config = dict(
    n_layer=21,
    d_model=96,
    n_head=3,
    n_kv_head=3,
    head_dim=32,
    d_mlp=192,
    vocab_size=2048,
    activation='geglu',
    norm='layernorm',
    norm_place='pre',
    norm_eps=1e-05,
    positions='learned',
    qk_norm=False,
    attn_scale=0.177,
    bias='all',
    tie_embeddings=True,
    parallel_block=False,
    extras=['capped logits'],
    init='normal',
    init_std_qkv=0.0512,
    init_std_o=0.0512,
    init_std_up=0.0512,
    init_std_down=0.0,
    init_mimetic=0.5,
    optimizer='muon_variant',
    lr=0.00698,
    lr_mult_down=1.5,
    beta1=0.9,
    lr_head=0.00898,
    grad_clip=1.0,
    warmup_steps=200,
    schedule='wsd',
    decay_fraction=0.938,
    decay_shape='exp',
    final_lr_fraction=0.0,
    batch_tokens=16384,
    seq_len=1024,
    doc_mask=True,
    train_tokens=137200000,
    steps=8375,
    dataset='wikipedia_en',
)
Each number is 200 + 20 x the weight over its row's rms, rounded and kept within 0 to 999. Layers, rows and columns count from 0. The size before them is the row's rms in percent of the matrix's.

# layer 4 attention value, 96x96, rms 0.121, rows 0-95, columns 0-47
130,210,190,187,213,198,199,125,209,161,189,204,194,205,225,194,206,186,208,198,182,181,183,179,229,197,200,137,191,194,210,188,193,209,214,216,206,201,199,218,197,226,188,187,202,218,185,194,208
111,242,245,204,224,208,215,227,193,186,192,218,186,189,145,190,200,189,189,157,229,206,191,213,206,174,185,211,215,185,210,177,180,223,209,216,207,205,206,210,177,205,154,187,219,201,199,190,210
088,180,188,231,174,190,237,221,213,209,192,212,204,157,234,205,199,176,181,200,197,200,207,196,212,200,202,177,191,199,188,211,214,221,193,210,210,249,188,199,208,262,209,189,193,194,246,184,175
111,240,186,200,230,183,200,167,179,221,204,219,198,220,193,222,215,214,189,239,193,191,181,220,163,190,256,208,216,205,213,204,193,185,185,201,200,225,151,206,204,198,178,198,188,219,183,220,196
092,173,199,204,147,184,175,199,225,237,198,199,222,227,201,196,195,210,187,176,181,220,219,187,186,247,202,221,213,177,199,206,207,184,191,190,214,115,211,209,225,191,212,209,208,216,207,202,172
099,199,204,201,201,189,208,205,193,215,205,216,209,223,154,210,208,204,184,199,186,177,172,221,195,194,186,232,212,229,187,164,182,224,191,198,194,221,162,156,221,183,174,199,181,189,184,202,201
106,221,218,184,187,226,200,191,210,177,202,202,177,197,236,193,209,208,181,189,176,175,204,203,256,222,164,206,213,194,195,165,190,226,199,174,203,177,171,190,213,203,187,189,187,171,179,187,177
119,187,220,195,217,231,202,265,225,231,191,201,196,209,148,180,201,207,193,194,237,215,211,217,185,186,178,251,194,189,213,175,187,196,208,201,221,177,202,231,205,204,188,186,210,172,185,208,205
088,230,201,202,142,234,209,231,186,201,189,184,229,225,166,213,193,200,220,248,180,208,225,202,196,197,223,252,177,181,199,181,193,196,174,184,191,210,187,186,153,198,195,191,185,168,206,222,188
112,172,193,187,194,198,192,188,173,178,208,211,194,244,214,214,212,206,174,220,200,192,213,208,215,193,235,219,212,178,204,208,187,239,195,189,211,181,191,196,256,166,189,186,182,204,213,213,177
100,206,196,198,190,222,223,208,206,216,202,205,227,221,206,215,197,215,196,203,241,187,202,208,204,192,197,247,180,220,204,167,177,193,206,187,193,187,183,194,209,216,221,210,191,215,213,218,173
112,222,183,224,165,234,222,190,182,168,188,207,199,154,190,198,193,168,206,191,210,169,198,207,222,182,187,167,221,206,166,180,187,229,221,210,210,172,181,204,148,230,225,191,186,204,212,184,205
107,195,228,204,164,209,224,242,206,211,204,193,202,177,243,204,218,186,195,230,188,194,209,213,171,207,168,240,213,171,205,220,186,179,189,200,210,232,186,206,220,223,195,197,185,207,189,200,196
094,217,208,198,248,225,208,183,180,223,192,208,202,202,189,195,214,179,199,205,183,196,191,195,218,198,243,224,184,253,240,231,213,185,183,199,212,188,173,177,205,211,181,209,215,185,197,204,161
115,181,208,201,217,239,216,204,215,214,193,200,180,140,210,188,196,173,207,183,203,200,200,193,182,197,204,164,205,166,213,242,227,180,207,199,206,211,239,216,189,200,193,203,205,206,221,190,196
125,180,152,192,149,198,183,170,163,235,203,190,195,230,215,217,198,194,215,227,186,197,202,201,231,190,217,220,207,200,182,195,198,226,185,194,202,201,152,205,221,207,224,202,201,233,192,188,207
102,184,196,205,198,211,231,241,229,221,194,184,243,177,168,193,218,206,187,223,184,210,214,198,173,207,182,258,206,206,210,206,198,182,183,186,176,226,180,176,175,180,191,184,176,152,204,210,197
096,204,197,199,178,191,210,190,203,178,196,186,184,222,212,206,209,211,205,171,231,188,195,212,226,229,164,181,219,203,195,130,190,202,200,182,192,170,198,198,227,168,178,194,188,204,200,208,191
160,188,217,207,216,203,235,243,222,228,200,210,183,189,161,188,208,215,185,226,209,226,215,215,180,207,191,267,199,204,223,191,198,205,199,196,183,216,199,184,221,177,181,187,178,167,190,215,175
083,200,181,193,213,217,182,215,176,201,199,208,232,203,214,218,205,197,202,193,162,199,181,202,205,185,171,201,204,187,182,199,233,211,190,198,198,171,173,227,203,229,197,210,202,166,195,184,216
095,218,243,229,202,199,221,234,192,222,202,218,160,211,222,204,202,193,199,185,201,228,189,213,210,207,199,140,185,212,202,224,204,188,210,200,208,199,231,231,226,219,151,195,213,201,215,198,189
112,217,198,192,173,214,218,223,194,215,200,182,177,203,230,197,213,182,194,223,208,180,209,188,192,249,214,138,210,202,215,210,208,197,201,196,216,172,194,248,205,178,187,183,216,210,203,191,181
106,194,203,196,203,178,184,177,168,193,189,190,220,185,249,188,215,195,214,141,182,174,187,176,225,225,207,143,192,203,185,224,201,179,197,189,178,190,186,218,213,204,221,207,221,221,221,187,195
093,221,191,205,171,206,225,271,186,216,180,206,181,208,205,200,192,212,181,176,208,192,195,188,205,177,198,181,190,209,155,190,209,209,220,219,199,176,206,237,178,218,209,188,223,199,227,184,202
109,196,187,199,225,255,191,293,221,229,186,202,176,196,202,186,211,198,213,248,203,212,224,208,212,201,207,228,193,202,184,208,211,211,197,218,188,202,230,221,177,210,227,200,221,166,240,201,218
154,229,200,199,161,215,208,213,235,241,204,205,172,209,190,208,209,195,193,194,195,202,214,200,231,216,200,198,197,205,191,190,187,204,186,178,208,166,169,185,213,169,146,190,202,182,199,200,178
109,205,194,192,188,188,190,212,208,201,190,205,181,212,210,203,201,202,200,222,238,200,188,211,231,221,192,229,183,197,230,115,205,178,190,181,184,165,154,201,198,183,193,223,193,177,164,206,192
086,185,200,219,187,228,244,208,185,225,200,202,216,185,179,188,210,181,196,219,186,194,178,229,209,214,192,241,208,216,202,154,211,185,188,192,159,196,172,179,184,190,193,192,208,208,193,225,176
121,182,196,188,211,207,227,253,203,231,202,216,207,191,179,189,195,208,177,248,215,202,192,205,188,156,199,227,188,180,183,197,186,204,206,199,200,240,207,224,216,184,218,182,178,204,193,216,205
136,158,204,198,216,172,213,144,168,188,194,205,226,177,277,185,209,188,205,184,179,213,176,202,205,194,185,192,200,194,197,206,201,186,193,169,213,177,185,186,233,213,217,201,184,196,171,194,163
118,182,158,208,210,187,197,160,216,209,200,201,169,206,229,206,208,196,205,246,219,207,202,197,196,215,192,174,230,221,189,189,215,212,169,198,198,176,168,211,233,183,204,186,174,238,170,188,222
125,152,144,215,201,159,198,173,228,194,199,188,205,205,215,189,192,205,214,197,200,194,194,210,196,224,185,173,204,181,171,191,210,210,194,203,202,170,193,209,198,206,242,193,190,199,199,175,209
100,223,189,187,188,213,200,229,200,201,214,196,195,185,163,184,196,244,196,227,181,201,215,202,200,206,199,256,196,188,200,155,214,217,204,205,191,226,166,212,204,202,229,189,166,223,190,209,225
093,156,208,191,203,170,179,162,196,158,204,184,216,219,217,224,210,180,218,191,227,213,204,209,150,220,185,171,193,181,233,221,190,199,212,198,183,217,194,190,201,201,180,222,206,193,225,200,212
085,203,208,224,221,233,193,196,215,218,190,191,189,162,168,204,193,184,221,232,197,216,198,209,200,190,210,182,221,207,208,229,187,219,210,202,184,207,194,205,141,223,219,200,222,178,179,218,259
094,173,185,202,175,206,178,213,210,233,214,197,197,234,211,187,207,196,214,214,194,197,185,184,215,214,215,194,207,175,153,203,205,207,188,206,218,197,199,215,185,188,228,158,199,197,220,193,239
075,183,218,169,217,220,205,251,210,218,188,197,247,195,153,208,210,208,207,166,192,183,208,214,204,171,244,201,200,214,175,224,197,186,212,219,187,202,259,258,177,234,212,210,218,211,202,212,202
095,148,205,187,200,225,172,193,213,183,203,199,211,210,172,197,203,210,214,165,215,201,206,211,192,194,218,176,192,207,194,266,198,199,190,220,195,219,203,200,167,225,201,184,177,159,211,235,201
080,197,182,197,190,195,208,169,208,189,194,231,185,235,180,179,233,230,179,174,193,219,186,169,177,241,163,197,189,182,210,217,191,220,216,178,201,204,198,207,184,218,215,217,183,226,179,242,186
103,218,221,176,230,233,228,255,186,191,206,201,200,181,207,222,209,215,183,144,205,202,209,212,219,198,222,191,213,207,208,194,218,199,196,213,199,217,221,241,209,231,185,201,213,192,181,212,201
130,247,243,197,183,242,210,219,182,218,213,196,171,218,137,205,205,221,208,140,192,198,205,196,209,178,226,187,200,194,189,199,202,223,199,209,197,216,201,207,196,211,157,182,207,217,198,217,204
113,189,187,178,185,179,193,180,196,165,215,207,225,206,274,215,204,216,185,195,197,203,187,194,176,192,191,216,208,173,157,232,198,215,183,197,208,181,230,224,209,212,243,206,195,214,185,183,217
112,190,219,206,201,206,197,135,210,159,196,187,174,194,212,202,198,183,193,143,182,213,186,178,225,211,214,159,191,172,220,215,205,199,208,183,202,184,180,195,208,242,170,183,198,195,189,227,188
088,227,216,189,216,207,167,170,150,202,200,201,169,248,182,203,184,170,218,164,181,203,210,174,216,221,230,201,196,188,244,227,228,183,193,194,175,215,204,215,183,210,197,176,202,212,196,218,171
112,185,205,199,174,217,179,188,255,180,204,187,191,172,189,157,205,182,210,232,193,211,191,215,203,197,186,211,196,201,166,242,181,224,193,213,199,185,166,184,211,223,201,189,213,155,178,190,217
087,194,224,187,204,184,194,195,178,162,192,211,210,204,203,218,193,215,225,207,223,195,163,228,187,208,227,173,180,225,211,207,178,183,192,230,189,220,230,183,200,208,177,168,192,205,237,223,162
097,223,188,201,181,195,196,205,230,242,204,190,184,204,195,176,202,197,201,181,180,193,200,185,240,230,205,201,225,235,217,208,182,231,203,204,211,176,158,161,227,194,192,197,221,222,198,214,174
102,186,205,226,198,165,177,171,176,200,196,217,210,178,204,218,197,192,207,202,194,219,194,187,208,208,196,209,195,187,208,239,218,190,198,185,186,213,210,202,191,202,226,209,161,201,216,195,230
101,198,215,198,207,201,182,247,205,179,211,194,199,204,162,195,191,207,247,195,213,213,184,212,187,225,217,219,207,195,180,174,208,192,198,211,219,210,220,197,181,213,222,193,164,168,233,218,236
103,209,209,201,200,187,206,201,156,186,201,187,188,186,231,229,212,215,185,177,228,196,218,220,254,187,190,187,189,186,145,183,212,218,185,194,202,175,202,212,206,218,158,214,195,210,200,175,197
092,205,190,209,205,197,210,174,215,214,214,180,205,215,198,187,214,185,185,228,187,197,212,231,180,215,191,224,200,205,216,207,177,200,207,202,209,156,151,162,208,209,154,220,212,191,184,191,168
142,195,234,224,189,203,223,229,236,246,198,216,191,186,136,181,198,164,200,239,198,209,206,206,186,187,182,244,192,215,219,209,204,165,187,208,196,218,197,175,185,184,215,203,191,182,216,209,215
107,171,199,184,182,196,192,137,176,176,196,191,216,206,261,211,200,193,201,170,209,180,202,199,203,202,199,174,209,206,211,236,174,187,208,191,215,195,204,193,242,211,194,193,188,196,217,198,172
078,158,208,207,172,211,177,192,193,185,183,236,195,194,201,195,189,214,220,210,209,197,205,200,210,210,212,183,193,193,182,251,199,228,200,190,200,148,222,208,179,216,213,193,172,202,192,215,242
093,189,209,216,177,196,226,205,193,191,188,205,209,186,231,202,187,212,214,245,192,230,194,196,237,199,201,190,216,230,198,164,233,223,205,178,200,210,194,194,255,186,229,196,203,212,184,176,188
107,190,189,206,203,181,192,154,169,192,199,199,187,199,265,194,204,195,169,192,212,185,173,188,229,221,184,185,212,186,215,210,216,150,188,192,205,177,201,213,255,189,181,218,188,225,182,176,153
073,196,210,180,233,208,197,197,193,212,204,173,240,213,212,184,228,208,188,206,200,176,200,199,188,196,180,180,196,201,183,217,186,210,196,195,204,198,192,212,231,180,176,223,224,215,185,184,198
104,219,214,187,216,208,217,244,164,218,196,213,171,167,244,177,197,194,205,207,213,205,206,207,232,198,208,212,197,213,219,198,233,158,208,201,193,188,236,228,206,220,190,198,212,222,217,192,184
122,167,171,198,221,192,198,255,220,249,204,220,215,219,139,208,222,220,199,216,202,191,214,208,148,205,219,246,195,220,198,226,202,216,188,216,215,211,203,204,193,196,232,190,206,183,213,214,225
092,209,169,206,192,187,197,190,214,208,187,183,218,204,191,199,211,186,202,222,197,203,169,220,217,203,214,189,201,241,198,184,166,197,183,200,208,181,182,184,182,168,220,234,210,166,167,172,215
086,216,217,204,230,210,201,233,180,165,199,189,178,204,226,189,196,223,200,221,201,210,167,220,235,194,229,186,180,171,193,163,224,193,211,192,224,176,204,254,205,210,193,184,194,199,202,193,196
097,178,233,185,192,189,178,168,140,169,217,210,215,204,215,228,184,186,218,190,192,185,206,198,206,178,227,193,194,180,192,224,208,198,204,217,221,216,225,218,210,204,221,216,185,247,210,158,203
110,238,198,191,191,228,202,200,223,222,207,195,194,230,114,191,185,238,210,180,221,188,210,198,182,202,192,208,196,229,191,187,190,212,195,221,184,223,194,208,172,204,190,209,200,204,197,213,214
083,196,190,238,210,239,232,226,222,201,192,195,191,183,181,182,209,162,213,183,201,201,207,162,236,218,205,207,213,185,202,201,176,207,197,190,188,194,224,199,185,209,197,204,223,215,230,197,203
086,225,197,228,232,209,199,202,205,222,206,192,187,188,173,207,195,219,231,183,233,216,179,176,178,179,199,193,210,188,186,209,201,218,193,185,198,189,221,225,238,161,181,214,223,213,212,213,176
079,192,181,207,228,186,183,182,207,180,197,189,217,214,170,217,220,226,193,195,204,201,206,208,190,164,191,220,201,196,184,193,231,227,175,207,198,187,217,184,178,224,226,254,217,216,197,216,207
078,207,180,224,171,211,184,145,189,197,207,167,232,224,215,201,210,203,185,190,174,182,211,166,197,207,172,175,216,202,188,222,170,227,190,183,211,195,185,181,200,188,196,206,196,223,163,189,230
092,232,244,220,225,255,242,222,177,198,200,200,193,194,223,205,197,218,195,216,213,218,192,222,184,164,220,210,203,176,216,187,212,218,205,203,198,208,201,222,223,179,218,176,204,194,202,187,173
079,238,198,201,186,181,229,171,165,204,202,188,206,188,199,207,193,217,210,212,208,215,190,177,247,235,200,210,222,214,217,202,219,216,189,189,202,204,192,244,196,224,199,208,180,190,142,208,176
087,195,205,195,194,172,218,238,174,201,211,186,160,178,180,210,213,206,206,238,199,230,203,216,159,172,192,233,208,220,221,238,201,197,175,202,205,193,174,168,210,167,196,226,186,195,225,203,180
087,149,190,198,190,162,197,201,195,203,204,219,213,192,168,209,202,228,204,239,216,211,207,200,164,225,196,236,196,232,229,217,187,178,198,198,203,191,188,152,194,195,179,237,171,245,218,208,212
090,162,184,182,203,165,195,199,182,255,192,197,186,195,170,196,231,218,196,209,205,165,220,227,178,215,210,201,188,190,218,208,182,185,199,240,202,197,203,204,195,177,185,192,175,252,205,202,199
102,205,212,186,128,176,216,139,183,177,182,199,206,182,214,213,182,176,190,247,221,186,197,205,210,210,214,177,195,202,198,233,182,207,182,193,201,233,151,203,199,191,214,180,192,210,186,182,178
084,197,210,190,217,265,208,230,191,242,226,219,206,218,192,195,186,181,161,205,192,205,201,216,210,207,217,236,190,212,198,205,195,235,187,222,177,216,212,228,182,231,208,198,184,189,194,221,194
082,202,169,213,204,211,229,231,213,252,187,220,203,196,175,209,212,207,219,184,202,195,201,198,201,189,197,204,193,204,187,195,237,206,233,207,205,186,153,235,214,209,223,185,208,179,189,205,192
084,213,214,185,196,220,219,237,219,203,218,208,191,191,189,213,186,208,175,209,207,188,176,211,205,174,198,205,200,179,156,227,196,215,226,209,208,195,161,237,190,234,202,203,220,190,167,205,174
094,159,180,196,206,210,176,248,230,229,186,217,201,200,187,192,206,248,179,184,179,193,206,213,226,227,182,236,202,199,200,161,187,185,204,206,214,176,180,199,207,191,196,233,212,213,207,190,217
097,196,186,220,195,198,185,235,203,207,211,207,194,223,238,206,212,174,236,228,222,213,214,207,169,209,182,175,210,152,170,182,197,229,221,205,219,184,187,203,242,153,190,202,203,198,222,186,186
086,192,162,189,206,188,170,171,176,179,205,192,215,225,242,211,217,193,225,191,195,204,219,199,173,213,208,197,179,209,214,247,214,205,171,205,211,177,197,217,177,235,203,226,209,210,189,187,186
087,193,223,227,165,160,210,177,222,173,208,210,214,205,185,214,185,197,203,201,185,182,203,216,199,205,184,230,212,197,172,203,197,227,179,197,210,235,205,221,165,216,268,183,183,170,176,203,203
083,232,160,174,263,192,206,215,204,216,192,215,174,217,196,177,191,251,203,204,203,205,191,206,204,183,192,235,196,215,169,191,193,214,209,219,216,160,202,183,182,201,193,237,180,218,190,208,208
090,176,182,202,223,236,210,179,162,261,200,209,188,201,216,177,198,191,217,221,212,195,212,208,199,194,229,223,214,226,186,183,207,205,193,198,209,191,187,204,189,166,210,212,172,204,192,200,179
084,197,187,186,159,179,206,207,212,172,182,192,218,190,226,207,194,202,199,210,205,167,238,213,223,218,160,188,195,220,194,219,181,212,193,197,209,190,198,185,201,170,173,208,199,187,178,198,198
093,200,227,211,231,190,174,164,210,194,192,195,209,187,206,226,213,179,185,150,222,204,177,223,192,212,203,170,184,182,182,222,215,221,206,211,204,211,209,249,209,205,221,194,210,189,220,200,181
090,204,219,215,198,201,176,248,230,209,214,221,185,207,175,194,214,223,210,185,188,217,213,201,145,175,181,229,218,210,215,202,200,184,196,193,205,164,211,192,250,219,193,228,199,187,203,199,221
086,183,200,207,226,230,192,202,197,182,204,196,197,209,212,207,208,226,208,144,196,223,160,198,178,210,178,200,211,185,192,204,206,178,172,202,204,179,189,203,230,166,180,179,210,186,204,208,175
084,207,229,197,194,221,248,213,217,173,213,193,167,171,164,192,201,231,173,178,187,197,182,216,216,216,182,219,212,177,217,205,214,228,228,230,200,194,209,187,192,217,195,171,208,201,203,229,216
095,212,200,210,238,178,200,234,170,264,200,184,210,187,190,219,204,168,183,190,205,190,211,200,197,181,231,233,169,215,194,204,209,186,195,195,201,219,196,228,183,189,225,171,226,191,243,192,202
076,210,155,194,187,201,211,219,182,214,206,211,183,197,178,181,162,190,195,187,194,194,181,191,175,175,214,190,212,180,166,222,199,172,209,196,228,207,168,163,184,217,213,233,200,213,176,196,199
103,198,223,203,179,151,181,223,183,216,207,200,235,205,150,223,193,188,170,206,205,181,201,194,167,236,194,205,199,221,229,205,194,187,179,209,198,219,233,218,185,197,193,208,178,182,154,186,206
081,180,208,204,177,192,213,221,177,225,210,202,215,206,197,195,213,193,171,196,196,192,186,183,247,242,188,216,190,190,185,171,229,207,203,193,213,219,176,185,178,238,250,195,197,251,182,190,209
077,251,213,205,174,161,203,173,196,189,200,179,228,215,216,204,202,185,208,185,191,184,181,194,212,219,219,231,214,195,162,156,202,201,196,186,183,207,171,186,175,193,232,167,193,176,232,184,190
091,174,205,222,197,171,237,213,207,171,217,218,205,219,154,212,212,228,182,182,199,233,203,178,182,197,184,213,191,177,217,198,195,221,208,199,202,198,225,205,228,236,172,167,174,191,204,217,174
082,219,183,202,236,223,198,197,231,175,207,187,208,204,207,180,206,204,195,198,217,207,180,191,246,193,217,203,184,214,205,197,201,204,193,184,204,158,236,213,218,210,207,187,210,227,195,201,204
091,182,167,221,208,168,184,211,200,196,193,194,215,234,219,203,202,194,216,197,230,211,212,196,165,161,207,177,198,188,185,206,220,206,218,186,201,206,192,223,232,203,231,218,211,202,212,197,189
089,186,233,200,190,168,177,219,192,217,208,203,186,200,167,212,193,173,200,191,198,183,182,186,198,226,255,180,202,204,224,237,208,179,217,209,194,231,210,236,203,198,211,192,182,189,178,185,206